config.toml
head_dim = 64
intermediate_size = 512
norm_eps = 1e-05
init_std_up = 0.0457
optimizer = "adamw"
lr_head = 0.0103
Each number is 128 + 24 x the weight over its row's rms, rounded and kept within 0 to 255. Layers, rows and columns count from 0. Numbers have three digits each. The size before them is the row's rms in percent of the matrix's.

# down: layer 5 MLP down (transposed), 512x192, rms 0.0888, rows 305-350, columns 0-95
# gate: layer 5 MLP gate, 512x192, rms 0.0999, rows 306-351, columns 0-95
# up: layer 5 MLP up, 512x192, rms 0.0923, rows 306-351, columns 0-95
down305 107:203111148117152132157127146119155092089101145135170145132137131194184152108117141134104148093112126138121137107157152124098133124145152117107106159109110130131142123135106136135184146125116112093125124108100136144137111167129170094135116136165104077121125098087143146144153108113102138086
gate306 095:178172100130135113128126156144173101129129174126161183094125142163131138095150131136149116143123133186131176141155120121133104156092133115115128161094092127194097132108126094060101132156097092099116136148077083129154142141120106148116116119132154097129081102095080126113136140107134153092
up306 103:112106121090113137098140135118124129139129080081090131132156118112109128094146133169138112163112113112068112114118111127129108119146108121141107121126168165125134089122188165144148090123118089146097107120067155113147147126180142131115172106124141096096148152133142140150157119140097134113
down306 103:153091130117119136105170056117107126132114149147109132146120151127098126106132113139104107080118165145166138139194114138123111144119158131091146142121152091133124151155162091150135150119134135154140147111137189126130134096108117106131128158098137083081107112112112143117089130079155125114
gate307 115:120118072127111133122110127085100110121072125135134142109145137109158083135107109116125112131160163143102118115131164138092129118088137118160101146126114140158127122119117128123170149123097139131105115114128129142119093111151135130108103126093128099142100070156142156131113123088111153114
up307 118:126125064101113103120125120108079117127106097146115098139106139117164091110117135153111104104168135152098099173129152172116109123095169115132114160108125122183136092113119153113145165153077139136107108129117111184117095136153139125129137123098137118149106124118108155128082139127133120129
down307 113:136151092131148088138153126144132152121139085139102108122173142149117118141097122148153109110188111145085126171159145186120101091147179132144065118192142118096116116133145146119146125128131147194110120133108135166147144116157165130096146137117148139098106153113123138150120144094144104150
gate308 101:125117120135102115086129111106153124133146118153106136129156139122188097124136140129137128096190126122134157096116152104142104129092120130110129116102155110121136171192122120096084188090136157118114136161137154154132143124154101100142140093111098112158099078109141137153114123112097110099
up308 111:080113138171155134177120153134141173171113128132108187121165102149093093084142149110121124149102120092159184179145129154135122135139093125164099132106187135137121104142110125156165105112105127114127138126110116140170116134132118142127181130123165146111171125146112087107098130112161112110
down308 110:096104144134143125145131144141141097116125139121137141087129147136134113127136135107139130155128109146165146148164083138105135169138132139120091141116150112125123102080147136171137135142112139137116126124118136146163095094102125152098132184136148149074162149131148134073178108120181143139
gate309 079:158071118128117140122148123153123126138125091110127150119142175119106177117138134104177128158086140120128091096153149121131118115133119144136130139136114158120142124086148158148108195162154099133141107157117126101118143074142161126140149130114103169115147134103136155109162136102106169129
up309 089:155171129119162162095119130102136131149161115112135088120149117117140123108150100169157109119116116135164139144118118127161158093120129133134116147101143106115086090108111134157091136129155163082142114109138126139130108131123183133142148164103121122123140140185156124113160121106172159143
down309 089:112192100082122158127130129095111144119148156143149115117130134102176124111139165127151132132141163164127135109088110160133106139133111121172126133091137135131128108071176081103093139141118114100105117063132115117143094129157132158111126113114129135115122152124152135175134131131116132128
gate310 099:118132176114132098101134164143126107137103118150164145087146187132116147118122140130128119143122154115171093126141134134123123128116100156152137121170096125139121135162105098136126163133138112137135104094142110120178105128136141142130143113131098121094135120119144107112124104105094174090
up310 098:122129100152168148104135117134126120131147149151144098155126104122092137142111090128155137100169142121105146090113183114112114132115084135129163144143158142163121100108140150119158138125172130100143168125117096150130148154089132156148136107136175103149166154163143149167127139165120125145
down310 099:136146135133121129086130108111097128136130131117098131160147109174114105106135108132136120128178099097133118134117153032140112139110084138135149170146118129092135137132088120158108124134149130134134149156122148170117154137103152117122114087138124145111102135141144116185144143104119154144
gate311 101:119135145103125135176121104116108114158127112126082132146119132125135156146142138152087132140132113118100108112111135103137130167156124101108128131160097143146096144112128121136149127162118154103120123170143141117137088091152119098147136122154140174157159152153142150142128160052132117129
up311 098:143178149116135130135120066102099137114117096105140133126127150147150133101182106133119108125138160144123160192124109148112115120121098104129125161101141106122127169103097112138120108127150130116124081091150170110144145126102171138149116136139103121153138074123104158139093126123142137149
down311 100:170127127123162133163102101092137087094139119155142117157124157166120113128138109127131180089144086131196166134157134108146089109115118120096090126091159094143127142123143104174114140136142101111101134073134116101152102126138167168112089120145134143156140128118087108145080128148130132096
gate312 095:080108127125163132145154161128123108172110130196107113093125112120151150121120122103109144129092119098117119163136135127154104100134130118163122085128115114108140118124123125131145112157147134130116107166142158140113103097115170096109147128165080129143159163128136106113158121096127153158
up312 101:113141142129134141107158183154111101158100070163094122124117139140131122092111126155096103152115107121119145199124094131137144068124130182142096081130145098106118113095105132117175133149137109132160093149132141130134150114145112120148134137134091146150109130126121135142122038103139144100
down312 098:111113138130114138117120161137098129135136137122133122163149120109139173153155161129117102128194106140178116084130178214143107160144092130168121133170105156105110104109126135089105142115115153168152115131139106113102120128137129147131115124138107122095096199138061089132110129082122102112
gate313 100:145099134145098084136165107136125144123096138102131128140152117130148142108126125101117133139131173138149093144105150090125124128135131149118152170112172105166130129137132143121094120093120155135102176147149158141111181071133161158136121155109092108155121152119116109159093106129162179158
up313 096:149127165117094109103182156062127132125089170109138157130120119140118127124113099140099136123180142136162095156151130111168171125125128139124110177115150140137135121160148135099102111101126115117125126171149126145142128136163105119153122138105113148136162142133122141107096128141132163158
down313 101:101129152134108116121140108138125127147104145142134170143124114160125113104154140165100138116128130088135072158128171154166118146162149133166117139142128141124124109146108135116092132116172152098155137162091156105114135139171107136125142108086102171148121133144130114147099088114163111162
gate314 093:139144114083122165117139125159126115064104166145109107115143134115140146149146102124119148112144185109132139140102156126120124129124146170104130155126141088149119115111102143154148074145129105098125113110081105142117193123181105195157133100130120083148130103163157113121086109115139126126
up314 091:127148179136150149127138127092168122150117152109127134095138109088146112102103106130134105095127112142144095141166149156113138122106121117141142152094174124081121127143152135168104110158147135113133153171116136123171094143120146099129126096129138126113126082133125088157122149132063129128
down314 094:167143133158146116165157153113144149109138105173137145172150139156125128143111109152117138156121089120141117158128119126114140153097089125124104157148122101114154137142143121155115134127133142103102114126129125111097178134155083128145157147136105133147104069112136126150123129121102118188
gate315 096:142129175099103092131132076112154139123123118151125152120144160157123147171133100125126125161157195133104134134124127085135125110106127164147146163149130153134127129145112119123095187165136108116155143093128081142139103124098127136177136130168101116138159105177125149165121133082114132134
up315 095:129098160089122095094120139101148121114082148115118128071185164122154145111172126153129138131136133123115137102122141156156145071119128094119170164122105079146117103136132128094143123133174152123125111134128164112149163130097127139137147129157118121135134120176130130139158084113116141163
down315 097:125095160126124109111136111164170142146118123109197143141135180136101109103149132167120110142117144119158113164138154111118140106124109154150115136121146186135132108135134120085116169113114136132163097131125149117119171137059108116122171100101113137131107117136136123168158106112107145167
gate316 094:136127196150138129137120123140110186111142078155117139142136183120101105138128132127120107160139099123105132098137095114135137139098139157138111148135132074114101133137160132109151101126112131157131122114173169148149121113151164103100127126136094142119125142118107182115101146124095103122
up316 095:153113145158130130118135115127134142093170148143145120122143096122087124154103148116124130134154161142137163130106138112090147121128145147110118116120157163146114125129132160144215120203118121148100135183157159174121159114137143116130092125120124133180122180164141145114109108162120119170
down316 100:146143136116139118142136100113124147135131104108070114148105131119147161128072122130102139133114122164142188143123121145094114113125124132092140134118106159123122143112153165162152111155172171121088105141109143168106105126154157157115130120118144091162145150114149160142102111160162094148
gate317 100:124181151132143123166149127129168170125117102117143125166165133112114143116159120109117096123123109087114089132140109079124121115159159137104142159176112126118147135166169162116107141139147137159157158076143125131133112138132107121147129118171108135069130113110140105127131169095112144137
up317 099:113180132120100152134147091164118171060149085117177124164139133134114156126098100110115077103111084118153139121131094147142127135135175109125162130125147088125155152161139162111103155107164140154142144050118130159120133154126094140156115109136123073072126140157153112095103162141110131124
down317 107:089162093121140159112136147157101106114162127097134097155101117100130129118140109107145091109147117113108137108163115207153131095075105113139130163135148098131113132144149080116131128139100119178140178100102133111141131105140103093113116108113141109115115170175090126122115145102136071134
gate318 101:133139111091113125142093079118127075129158093137135111113179116118101136142109161139133093163121106137116126098123145114110166138142101129112150131123134161152156155146149137132113137142115126135127136180140136117124163107114156072125130169162103126110091087128114107109137123109085131140
up318 113:157163120129093146104143153147118106066160101121124096146124121109156130155142112127104079154124133155160102070125128176158146150176114101152145104101145113128127118152140138139138146129105071087104140080139103127142132137162159143172106084122150189145108108142150125150105125139143141130
down318 107:069123127125095135121151164163142166140133098146152097129122182104116123107090147118135121135128115129121092126121125110131160129158112118077139133119105131126069124155159099095128154124094092117099126151175117117129149132180132141120138126116118148143109149106150162078125135091077156150
gate319 101:134117147152119140086124105105129103171157104112119186127088166154068168126153125141129143135096158111103155144107102104117100146135117176143110140131103151165135122133165167120137134110083117130129120136151113107102082105139134109149121198144125167104148103173128131096102096132096133100
up319 103:140123133117128092102111130093152087160185142132168122085099141115109161131119105144119152089117174143119180128135116139132169141132142181130116152145105127136129156132129146108125160139091114154131115086184144121134091129142106095144092143120157153117142121174125141114120144103142117119
down319 106:139159148100135098095104089122111140166171116147154105107103111126120182136163083114134134097160123182099165131130097135150130117108119145102086124132143137121144097085149131131175163125140161117109142127103122139135109127138114124108073131156123114108157134168133129151084147132149113090
gate320 087:084104139157107123113131134148118116166131138087138159089126147131111129090122130093089155151124143147136099173140161120089144083122090125169133128125154117113141133152123147104194152111129136118102135174092142139092107142099191178141123128100111128140130162085132120113113151144110137148
up320 083:119141159154116108104140101160131125152106164157157117114205143164119131125161120127114111134107097146146100141119151119061129118116135139139108149072189074127128170112163136131115132136125091112128160091134138148103128153081130117135147112135133133121092135141197148127095130121155151133
down320 086:072143144108147093112137146116118119167173100133149110134072143139140124106127110163142178153071165135091098160089149156108144122088122150122140126107120132121148150142128154097141151131103137102099151126153098126149098155097121113127145127090164139141173145098163126124111183129122116091
gate321 104:137100089120119146114125120108168152179123138128087114120125151138077124069148102147129144098107142103106135118144127105108122143131108118144118136149120169127111172144142144111176131162123116091132126105087092085154156138132115099161175125110114162123101141187149158124163148120136148132
up321 100:161123160132094108165159166137123093087117125114125121152161104087120156141142150138097118142104117142136105123105079117150151142127176148104137122132110118125125105123098129095093099087095139128134140152163147162081131111087125112119094133184132128132134117097132088138170099142110130122
down321 102:143145132157131140173134131131172134131085119129119126152158167182073157112109146109153105142084119128115145128084135090142152165142183152127165146140133119141185113129081120111148112144137113111122158190137167101113130124154149125108147137131130137102130111128150145131136119064132090100
gate322 097:153150158158083105092106099144167130140135127179061130170104138110097115116155151198100153159157114108114101093155134130103141150117146093142096089101106124122133120103098153124147109119143132140113121156111178126127127087128138117111137153117133112163091106136106105133084136091092155104
up322 100:123119135119098116104113142103151121134094088159124131135136136132134142123129100157129093154102142117123086083139107108154096147116156143143128117131099143124156147132128147120128163148090124103131106145076118151102114145180142142146135159105114160110135116141112097131121126115101102121
down322 098:106121149144105108102159133139071131179101152107129135143134115147100138104142136162136073136116125149098114093101147167141124117115169096137115151172129156086162088171159141089109118170150100128133103159131137098059139137108134075128141135112118131088113166162124106132161155142115145159
gate323 101:169117158104116109129104100108119107139141135136112116111132120129112113140108144130118136125159146154124149143153172111106130097110084132133079155128131130119132138141105100187095140117189136124140133132167099119128136116116149164126113185162085095123107132146144122139105124111127194116
up323 099:137184133108115168084095133148140124129116079100113150110146103137129118166123171118113107147112138167166147165133159130143103136188107136147135172154189102119109121141154129113140179104104128137167153099171156089120131140115127120123095173128107145130154149130135123113144143119159098125
down323 100:103192148118074125162117145150152121137186113159128118077136127133126150159117136119116113133155103163086146129110126162125132129127123176112095095161105144161110122139145124131074145119173121176171091111149141164134137128101089174111114132126121108126125143147144123134150130147109140147
gate324 097:147094113127139148116133077141085095107088127128154111145130110174123161175148130090097141126117136146114121116104126130104084158097178177122123071117111137119126119150125170154140128139113136158134102125168149096093091103129129157103118148117104120099129101110132156113133127126154107124
up324 093:158104076114140135089143139128079093129087116137164119124115150148101160142128109087103128110102133145096132174084109128108125115091160138143110071150111108119098111159112122137133144169112133109158105112167132089086130074116114134145105118089103120142115165103116157146151127128146114083
down324 097:115099130123117132114135136131095124141134104147130108124152151124114135121136119097132143095142139169104138111134144207073097125105184112125140124132117114086104123151140152136155140166102138117155111127152110129124143080117142096101092171098143070171130162150156165128101115096167123129
gate325 093:147116144133085141163141086125154144105131109108113096149149174170103121121146123139073066138152131130123125101114119125153141131139145137111144152124127147114096140114118078111134140128146154090145098128153130125136117123176183157167135114136133069143111122126085079159091153162102133116
up325 088:161184158136134120106107159107142103139091111127164137073128084140145175159115108155099083164164107162151105125120135137100130139159154179143103149098138186134142147156127181113110143131140120137116127094149129147133141148137112111103145103144145118119156120163152094105151125095127135089
down325 091:129121114092110104151099148135114156143123155127120093141138110145100123059143100108122113132162094137099112136105134094111147154124167154135138158111128164086128135126099128133089103137142117136139127129160143100104174129151086076171105144171083135163122101145121126126103148115117126109
gate326 109:101133150090106147145084103136161140148112111133082160127144167149164128103102161164109114143136105117122102104105115116146116154152119132148162109130092120148145084128178144144166107125104172142105155163069121102115131106183127121125125118128131178135137171138113164147133133113124129103
up326 112:144103115142118084113131099107142153106097140152161158174127103154117103140139124088134126139129122101124123152117127171170119138164112129163122194109149142128141144152117094114120133110131091144110149101109139120124132114114139163119091149095107089090174129122078104156117129127124142151
down326 107:141142137156140104151150131102128110060166151145137140101145126132126144159137096131154178108126100149137169158167146097167129136129145120121085163148156088138139136123123070135095141156129107121143109085092133106146083113125131171134124111145117155155101128084116124136120127133124147111
gate327 096:175143111116128138163167149112096148164148145143120134113165196168085146133141117113088108115152124116123110143149144086149122126106094135149111138157114103148154150119150157120134090113128144136146147163144180128098085095151141132124079147172123112157148153122144064130138149133148140095
up327 091:096063142135141113106112112068122115141088122108099168092109086126127111115137144123139125116101117120118134100097103127108095113153105144094157106096140163119110103123107133112145133155122112129126128130135104111185152143121135137099158163142110154138101089144152122140125107128149151149
down327 099:141119135105164104101157129132137154141085092105098177126177131128148143124138167143177143158114148139167114130086113050122109174167130152148167131152113120140159120143095145091133104150146139121127110138132135127152142122094145134134112129136105150160141096092168134169150139122128165117
gate328 107:117112134110117146160143184140086133088087126124120158141150117127117110123152159161140091101106162119131118087119119078157106150142110206138164118155129106120150123155076153140123122152142112126166137138146108181151156093148120145134141150120117121105126138145126119138144083133110127140
up328 104:151103140116126109141118144127120126153081106109130150129138135157148159139139097131093151162154113141118113120145133132125144130084127094169159143100147145140118175147175103138162126106111142121113111141090152073153111108126133099119147139195103125109120102124142174097109107127096142125
down328 103:142112138135126131142114139157127145100071120125102160162158074172111118142159182137101071115135138159129084174063122091145154116129079147171180126137141135160126118139077107117150132129155093154136100150125136117102138096123104132130142120129107112130116120098115158130142077143098170100
gate329 088:114122121136143089140137124178170163136088144142096139102129138134097124161106099122141156182095126176115139117147088152120132123117187138118167114090182136145112150133146115094125140137152126148111145134070112122151118130135125127138131104099128077144080141110081123113154141159120149077
up329 095:127127139124167097159120081150180163171112127112108148106151156147126100138137194128131140175129145149079124128121117141100082119121127151137160136126165136120140105150140123111135131108150104106140142141113090137136143135141139127107127102137115128114127143153110137127148147097134154064
down329 096:145128103141151154108109102110104114077138136143151120102125106116114105094124084153100134104112092129161106169196109194143132133128161147120117129131120127116125143143159098140099130083126155156072142096127163119128109099116114147094105195136144092169116149138119156125114101156115097146
gate330 122:146106137127081128100087087127122109131148109152119122182107180118085118134125117126132123132115115131140102108140128134118142110126145154164103077131132146112171136117139131156096139106163154212106143097179136153111083088097130153120120145151106117151102112140128125126087121125113147131
up330 115:160086130117081125097068097134128106173109122116126107175074152081107133119117130141140109092114133106129088154135123136136107081167144135134115115132120138088116180135107119143108157136125167182122149104162147142118095092112163118125103142109109139141077116128104112118091117123158123135
down330 104:145143130115130095117142124134165052136118140159153107150151119145116157111113157164125135121089115127120141144152124166145123107126081093109103141155146108137089125111123143154164120123108097106111145129130140127132149122139116110142102125130181088118112155132141113154079172117147085166
gate331 097:138112174101113113079115157150088128145092188134168164118133168148095093116119145183109109125094113096144114055159125095173143112165150138100107121129132147089183123122127134119127119139154138120154109126136125141150160113176113117115135130119102141119144156130132134147108113129100151131
up331 108:157099081139143159167146123143127139122122086104118110136095146125161110145148149113115185095131102144130133167119118117092122094092105119118101092125086110147095136117157149113140140134103132132114119115113142125139103114112158161094123151090160105170115092114123116129155122143100128146
down331 106:100134117139110158127123142154126090135098125159131183133121126139135140142101165153125159108120153124165131114086108099159130150065087124129117145114115101138112123169091118102182118140153111140123120169098141123146062139168114172152083152115118111120113114119127125091148132132112081109
gate332 081:126145135124158145149090117102109113142142133117098102108174148146138159172172155151111159125119115139121159144110171148112119120119118067109126139145100109133098145126129098155138171122108071110129162170102114119107110119178140163162130146147126137088171111136097137150148135105130119150
up332 080:122095123105158114132142119112146122113160133137119151135140143151111159079087133157113038140134127107127151157088115137118074135156117140096167132138125090152130100135121149136103102143116155144102134076109178104141128104122151152121126115115081139114117143139123145095128135152111149106
down332 074:146198080111113162113131116135113170155138102108102168177130126136134143156120144116100167120061128136112144152097135126092154113159162131148130123117143180133126137162111143133148136121127102108124149146097070115134074153106123131154156171132096146125121133119124088073146119097175115124
gate333 092:172137130120132134164150127116113133161136157130113146101145096128098109113160156121076099127105149147161131154144108113129149178115120123152112162107123143120107160163110145166112153154149136107157130141148124140136135134129126178115148147147130159129104071103153099123107125159123117140
up333 099:108152105156118157137140143129128130129152110137177166127135119128112139101111113119123168151110098113171152144149080100142118158126143144148133141112074150118097067109138144113174091126131104156138117101146141132127131064124128126106186136160125145148070103136139124090115127096123136154
down333 099:123115155151140134151133126130111078110102106116136075146125140189113121080118117135143115136159091166100092135161128092139118161107106161152115148136124127099147144145132192141134113145135126125152163165106140129138131172166137143152135131143142113157105060117135141203085128124146115122
gate334 086:106150142123104132113184121101107164142131151148113146112125114149143154159118136134158100118120140093154134127149161112147116137161157150120091093097149129155113119140117134115116151122119157107147114090095139146105161162106123158123152109108111082119139094114085124131107120129098175119
up334 088:172143136095104130119109122147117103072141135085133055120114155114155140180148133134125113118124132129123143113091105140128137116143138119177151103111106111117138171168097131162107130140109150135172122081140109128137144129125137126134112158154141133051135125160133114118116115126140132115
down334 088:144139132166101145166106150127099089094147120105124159167099105098149132128139158130156139112124157115119163128147110113091163125129121140099124114115177154141083105134082130131090110158117129152169090137160116118118135146124138115166169164142132123075101114114102143116132094107123113136
gate335 098:124126113142068120128150150093105117141165143136152125122127150095102093141142066158121132147100124083135182124142149122149089151145141153137098159097145095150160135155113107141102109143126125132102119130159152156107175126115138206144124137162118097147086126126122133135123095115184120126
up335 106:123124133162100101127126134103116163186142117067142156146144121120145106098147135108089140161100103108151139140125133092134145139167119150156112155111147148098160135096105113124130128178112104123105093122151138133101151114126102143178087128134099129158131094136080099113074130106138089111
down335 103:126137127137118139116121116044147129148128131163151137117088129115129135100133087147121117132158100112129118161103160180103128101139150109114110175112103093111146095155191118132110172115133125146151127145120174155129069076120139125144088129141117104114098132156133126115119103093144136129
gate336 097:139159101150123143118121108082132116090071123085148181117128122116122124122058136100136139124102136132109142151141114132114137138141156185128099214108142116124134095113144131123128127151121128142115104148098151103106127133144131137115165117144091140131122133122136114091131136124109129069
up336 098:087140124148107142085140174123157130105117096084206164082150137093150135118105127130120142127122142119077192108131144122093137167164155197127146168113159087111141093151148122113120133146149136135125128114091103125125156151109151100102088120154143129103098127093108133091116155155139126089
down336 098:093118127132155132134085135141148116116109103092134140127096090112146147145159093085131107112139112159144125141128119157093100084079144122116107140125135106120121133144091128128122091106141122143143101128138125170129151110099104082121116084137148144160141135140118085112112130165109120108
gate337 095:139169139138080138088141071114125136145133139143122115107100159127112097112145144117120120114158113168153104153126109128115096130110116130087129135110115055145124125109128152129176195089118138085125116149128129095124133124182115134111169135160140152153158163160069130132130174131132139123
up337 093:127137135082091132125099113135147106097154155127146142147120164123113135141124127170117074131177118112120087073135136102107136110111188156138173126154127166113081134120160081140092150128135113148142088110167157149150136103138090151104175124106140126136107148121095146120135169149158109149
down337 094:162142104128135113145121091114100150119088116114069133153151123183135125126167093136105152087127123102148172134117134138129105100121169132123132086073125133116136113124118126157130103127107145098124097086140136119138141125180122149150153179146120127146183148118090148144133159159144084157
gate338 101:140124143120124119127116134140099058145140155111104117136133190112092150159141123145129151112095176141103135152146097136137156167155177128114101141154128118146124147087135129157113150111132087142110146141126099136162103140124136115157114116082175114117081086145131148127105130179133126083
up338 102:126150154156142096101127108094100103151117136150133174138124166109073133133134128136145112133114140130105130132115116117117124173149133157162098152179160101129102168107151119155177126102101137125114183138144096065132082081149154142135091109101120171126139064152147167136135117124136118076
down338 105:134144144087119129116122118119111131140162137163143115135138115143103184156136123114150120091164124152069149157110115204162154122110164119092110143154153143095131077113133109108144134110126169114100167156131140145133086095141134144113112132130131086135126134140096139162098129152137131123
gate339 097:158179157115116122137098134138143120139157104062125134137112137086104134124133134115091088162117121170136120119126113106125135124148145146157202126123089133128120138132153119123142106095100126122130161117111138089108100108126140107073155124127090124124109106114106105116114173107116133046
up339 097:123109114128120063106106115135110118152179126133127145113118129148126155106174120155125159147147061131113131161120101122120124162138113111121134117123129166096138118125138125164151098131132182104136150148125121117147115122113094082139131110097118130110108062104102150110143126120113125132
down339 098:159086156054087093122101129105100121143122136107132133190125082135130134084146131098138117124121130133104150133115136151102128136116119154119115133156151139099117136133083115107170136114158102113137164107107154131148089125095106130156120167130157101084140116131120142137102150125148071118
gate340 103:117115146096135113126138158124099121141165097127167126118152147156098107108140117124101108129159164121165126139099111103103123139090071067133131121123109133143110117103151115118106144143093119077149081169157135148130148145145133116130165108115118132129155130145115157113136157077112139090
up340 105:167128105075115120133110164151102141126146111123151150143157152154100104102172113124103133123128116116157118109093140096094134114082105134142144088136105125154142116168131122152118120131095126120127107149136147182125131167157156148127156072118149134167159149156145158112171156108170117057
down340 107:101133097127117161119117111113089128127147128131134123143156123155133105114123119136130142106127120114148113164136127194094108103123140093131098121114105129148109090162152107109109129124043139141143106143142165109150140149127163140119172123121147171152142117148138156094133140108150114117
gate341 117:122126134152091107108114174106122116133118149106165152088162166116158111116116104113112180139146110139135179165110188077130090152111099133104121157168087131175143095131116085116152139124144109133094112117110095160115134116136078174118099145133126135136113080086137104096116117132150147143
up341 110:103157118149094129146100167137161117136085128092148149119127163109158101124135089090151148154140076118111186148115154092145115159103092152107117175147096126137141079117125098105101137131109119108113108128111101131098123116155081161152115154127123132181097107096105132102127135131161126138
down341 108:092130122136167132123119152079163153110139156158169150101138078136119118110131110098176140161108094110133135177092164187119135126148081122144076203150120119129139072134164106095132142104117098113127127119104113136132091145130120139106097115140124127165123172121150124127128110140131100135
gate342 097:163137146093070142118087102138107162151104158121099108129100136111090118145124128103094147163133144130145115128128101112121161099123142174169137132129166163147146117150136137097126151151061143134131117142122121138129100157169093158112185152124091144108091109089100100111120104127104119102
up342 098:162175119096129094120117106112096146203116112153111096115095101127082135152131133140105151146113145146110134108130134148087170102131138142168154105135128118130094138137136147096133150165099107108156126129158078137117094175168092154129180179130132172104123124105132133122132123104097104116
down342 100:149126124095109134095162107142131127157175120106091145121175116118106158099101106120123144112123109111150144109165116116149140107136153113150161127113119126130166113109158120083131149152139160166137122149141117115115150135138096124087157129124093130139179109161086174110141158138135117122
gate343 095:129120137151154136137094146127149113145092103111159151064133138108127114139103176135095121138043127100099164155108117100127160142146100112133096157125136125156140118117101092124158144128106084144120146087115122126111126123133084122140172118139125166150145107099116098122143116123155130110
up343 095:174146166125145166104152151149161111122169119107111158141131135119112080155088147118099063094144170130147134147145059136094118177114125124111127135121116119127125112160112114151143131141085158125119103152102137145143113127122122129136115156120088095116083107122149100106141131148117131075
down343 096:090148133138154124150148118101144122117166101121122103109097139163121107147101132118109149156101110115122142136112129137115158098149104129133133176107133140178089089092119079157122140157100085148081137134159177132103113077070139105124160138098133142172148128076142122148131149178146099097
gate344 093:145121138083133124104172129126126107110171146102129143123104106135132118086119118140131084133130085101136134136130131112148116120108114147102156139110133134148135146125113191076076141124110149109102140113174130138141140135117134138152111147138107074143119167108156144131085147143108159153
up344 094:111145140164115121126137087132123138144085153135105148147096127186143082137127132072120139126126150131100123159108119155129106148099155085119112147135124144122113117119147131102158120146142142115146119164045130128139143209113116091161106077134137134123149157107161160137144107121135090129
down344 094:174157120111115128104138173109124091140126139147115127096157119116127123151118152162111133141099069142167143127117127096124120104122125160135139119144120108112132130107137100114139132149097077134111092121110141090129085151093132137110139097123094108125095133136065108148086114161142137153
gate345 078:144095158108115087113118140108148104126143106136132133132151104173097085087115144110117139135109113126135108143092129133196142137106145135123103124112104094105084105150117081146137125127104087138131143081110184118139129140148154102127114153118119127169139155111126125112160171126104143088
up345 081:137131142107104129137168109130154123126129151130135087160124080152109123171102152097143165106118143043128119094148140150107084111108164148115117105137115096128123125125106133142149130139143151125155146085144141157179121120104153107160134190118131141105130152093068145163138136135131119142
down345 075:155119096100131080147151096081146116119094155120110103135058090133139143158125095103059135115151122164165155118133137073120106109092095164081128110155123123110115130099093119104132104091099136088132147150127109147165138099105119126130117095182141153128132161129108098158140139134112152133
gate346 096:172122131097092108089121145125135145139120085139142115143127158096084125172177128116130147173130169128112129121158123102144137133094136124132090110118073179160157150131153108119078127123139147162119089182127158142126160128139124153112108162164134106137127140088114122128132160087078187117
up346 093:126127091088116182137130109128137107128125151131135078133099151086107106127128124106169152127156153156091121112147133137104130088131144125138076143140099144145130123154131143087101087104077139137115118147135118146127114128130143195133100123146199116131170116114135114082092140143134114146
down346 092:113136126133175131161136119120135083093163151153078102119114103138142129129159140097154122103171143157139121136167113131094123138141102077138114142156133138147064119131099154138111128143122115107112118135142083114106127158121149173148110083153140146148096094124081126097105119108154080138
gate347 102:153125130135143162127128136137115163142065129081092115143136136166122102157173137092128050117108111156147103109101134091106070105129117135136138138172107103112149108094056160099150114118109134145184144135176081123099099163129126145140147119159127099146137168114145150158126142141128112094
up347 099:144176115129159131168183114145127169194091115084130097090098080202163116163165153141116071097138103153159147133140157130129102121135148148111134161154109110109133141120054146115152125139127141119183134113139072116134105155121134130142146107148159111131178154126123129162116145123096122095
down347 096:115121112111072124125139099122135128131166163182137089102136132062098142103102078091118134123116111148128151143178128171138147137110164115127131145127128126113143115121162088159138158112154141153129105120129174156124172113134115112078169109105148124113115115169081134062116128158141138113
gate348 092:113097163111100139117133128131124139135100124123101146121119157106205137148132160157112166126149136105133111126090124115108110146125107131121127124118126146132121142098111084125150073133068126100093110105104149067137152129160158139115106174140157108106113125063120142114127121097123129134
up348 086:138124131141100151119151178113094129080128099155173160119146155193126130119102125161118049105137097115115172158149144143159101120131164160092124138152129130118107112125145098178149125125186125151152115124161154131140122137134140104120126092158133133120115165145148115121149112151130126130
down348 090:164121137107126155124123175084111140097122143125120172103158114102097138125120125110140122128097123076152155154101117071136111155134146153134175120092126100110112147118123129152154108114127105113131133151138166127127164087096153133087146142100117137127150135125174170123118140093127120091
gate349 077:118179145136134178160133117128150123126114170110142105107135110154142094109087146094114154150175114141101123120148138124102110154105104171145124178123118149136090082136134144155141125086167124150122147112133136106124141129113152164118134130166124149124157110130169120112070114084126127131
up349 080:106140140127143156085101117104138101121143092080122123086131075117135121107122156105086131165109089133181156089136110149102107122156096116170158103073134147142088101172164142138143106134103120113104135138097141105141132095124126112163146126125150148075105125147126157130164094149134112111
down349 081:156158132132147133124131091130144126125122121083131103147125119132152112167138141124157126109101138132114106117125090137129106120146100103097157134152116140122163084113127137088153146117139134117095132141084103144147137137152128124103154096135109095104113147174120134127143132108111148140
gate350 119:112123131142123099165130118140088155120139129103150120127095181154095113143149137105125135172151153067118115136141130137167162097102153112111121123155120119094137183144164136127107088102128177139063104114123135119125175097117123173106098133130120136166148142142098165137162159121087113145
up350 130:142157135161187100168178107132091153119134129109136116103159154145139156135169147108137162166131169127143096125130138146149135124088156081139138110110141121131143149140165160102095096082122131111101137128137175129090187127123127134141095129146113121105140132151102130141113145094091104161
down350 118:151153102159132128132137125109118142143124139125122112152127110143151159110149147127128158123151079097127138132134164160134161131114160125182102125142145122150146157100105086177124097110134104104143126149115168103105111109139088113132167095102166160174129160155114182166107103119113113157
gate351 107:158127105121130133125133153134122122177145136097150119139162155095122104103126154081123146129121137100117110154149144087194090136104161167112120106099108155144119104115155129155152120134159085131122180142109148112160147103122140144162130089127145146120124100107146143138152099116105165120
up351 105:126097133126104135127139140138144121110150183158169096140126122119144140176122095174128108128120133093066121147101144129110102115132195146099142132151093101159124095158103137092176105169163123112100136108163135156155150094119145105117157123149158091157105151142143127147131069140124126138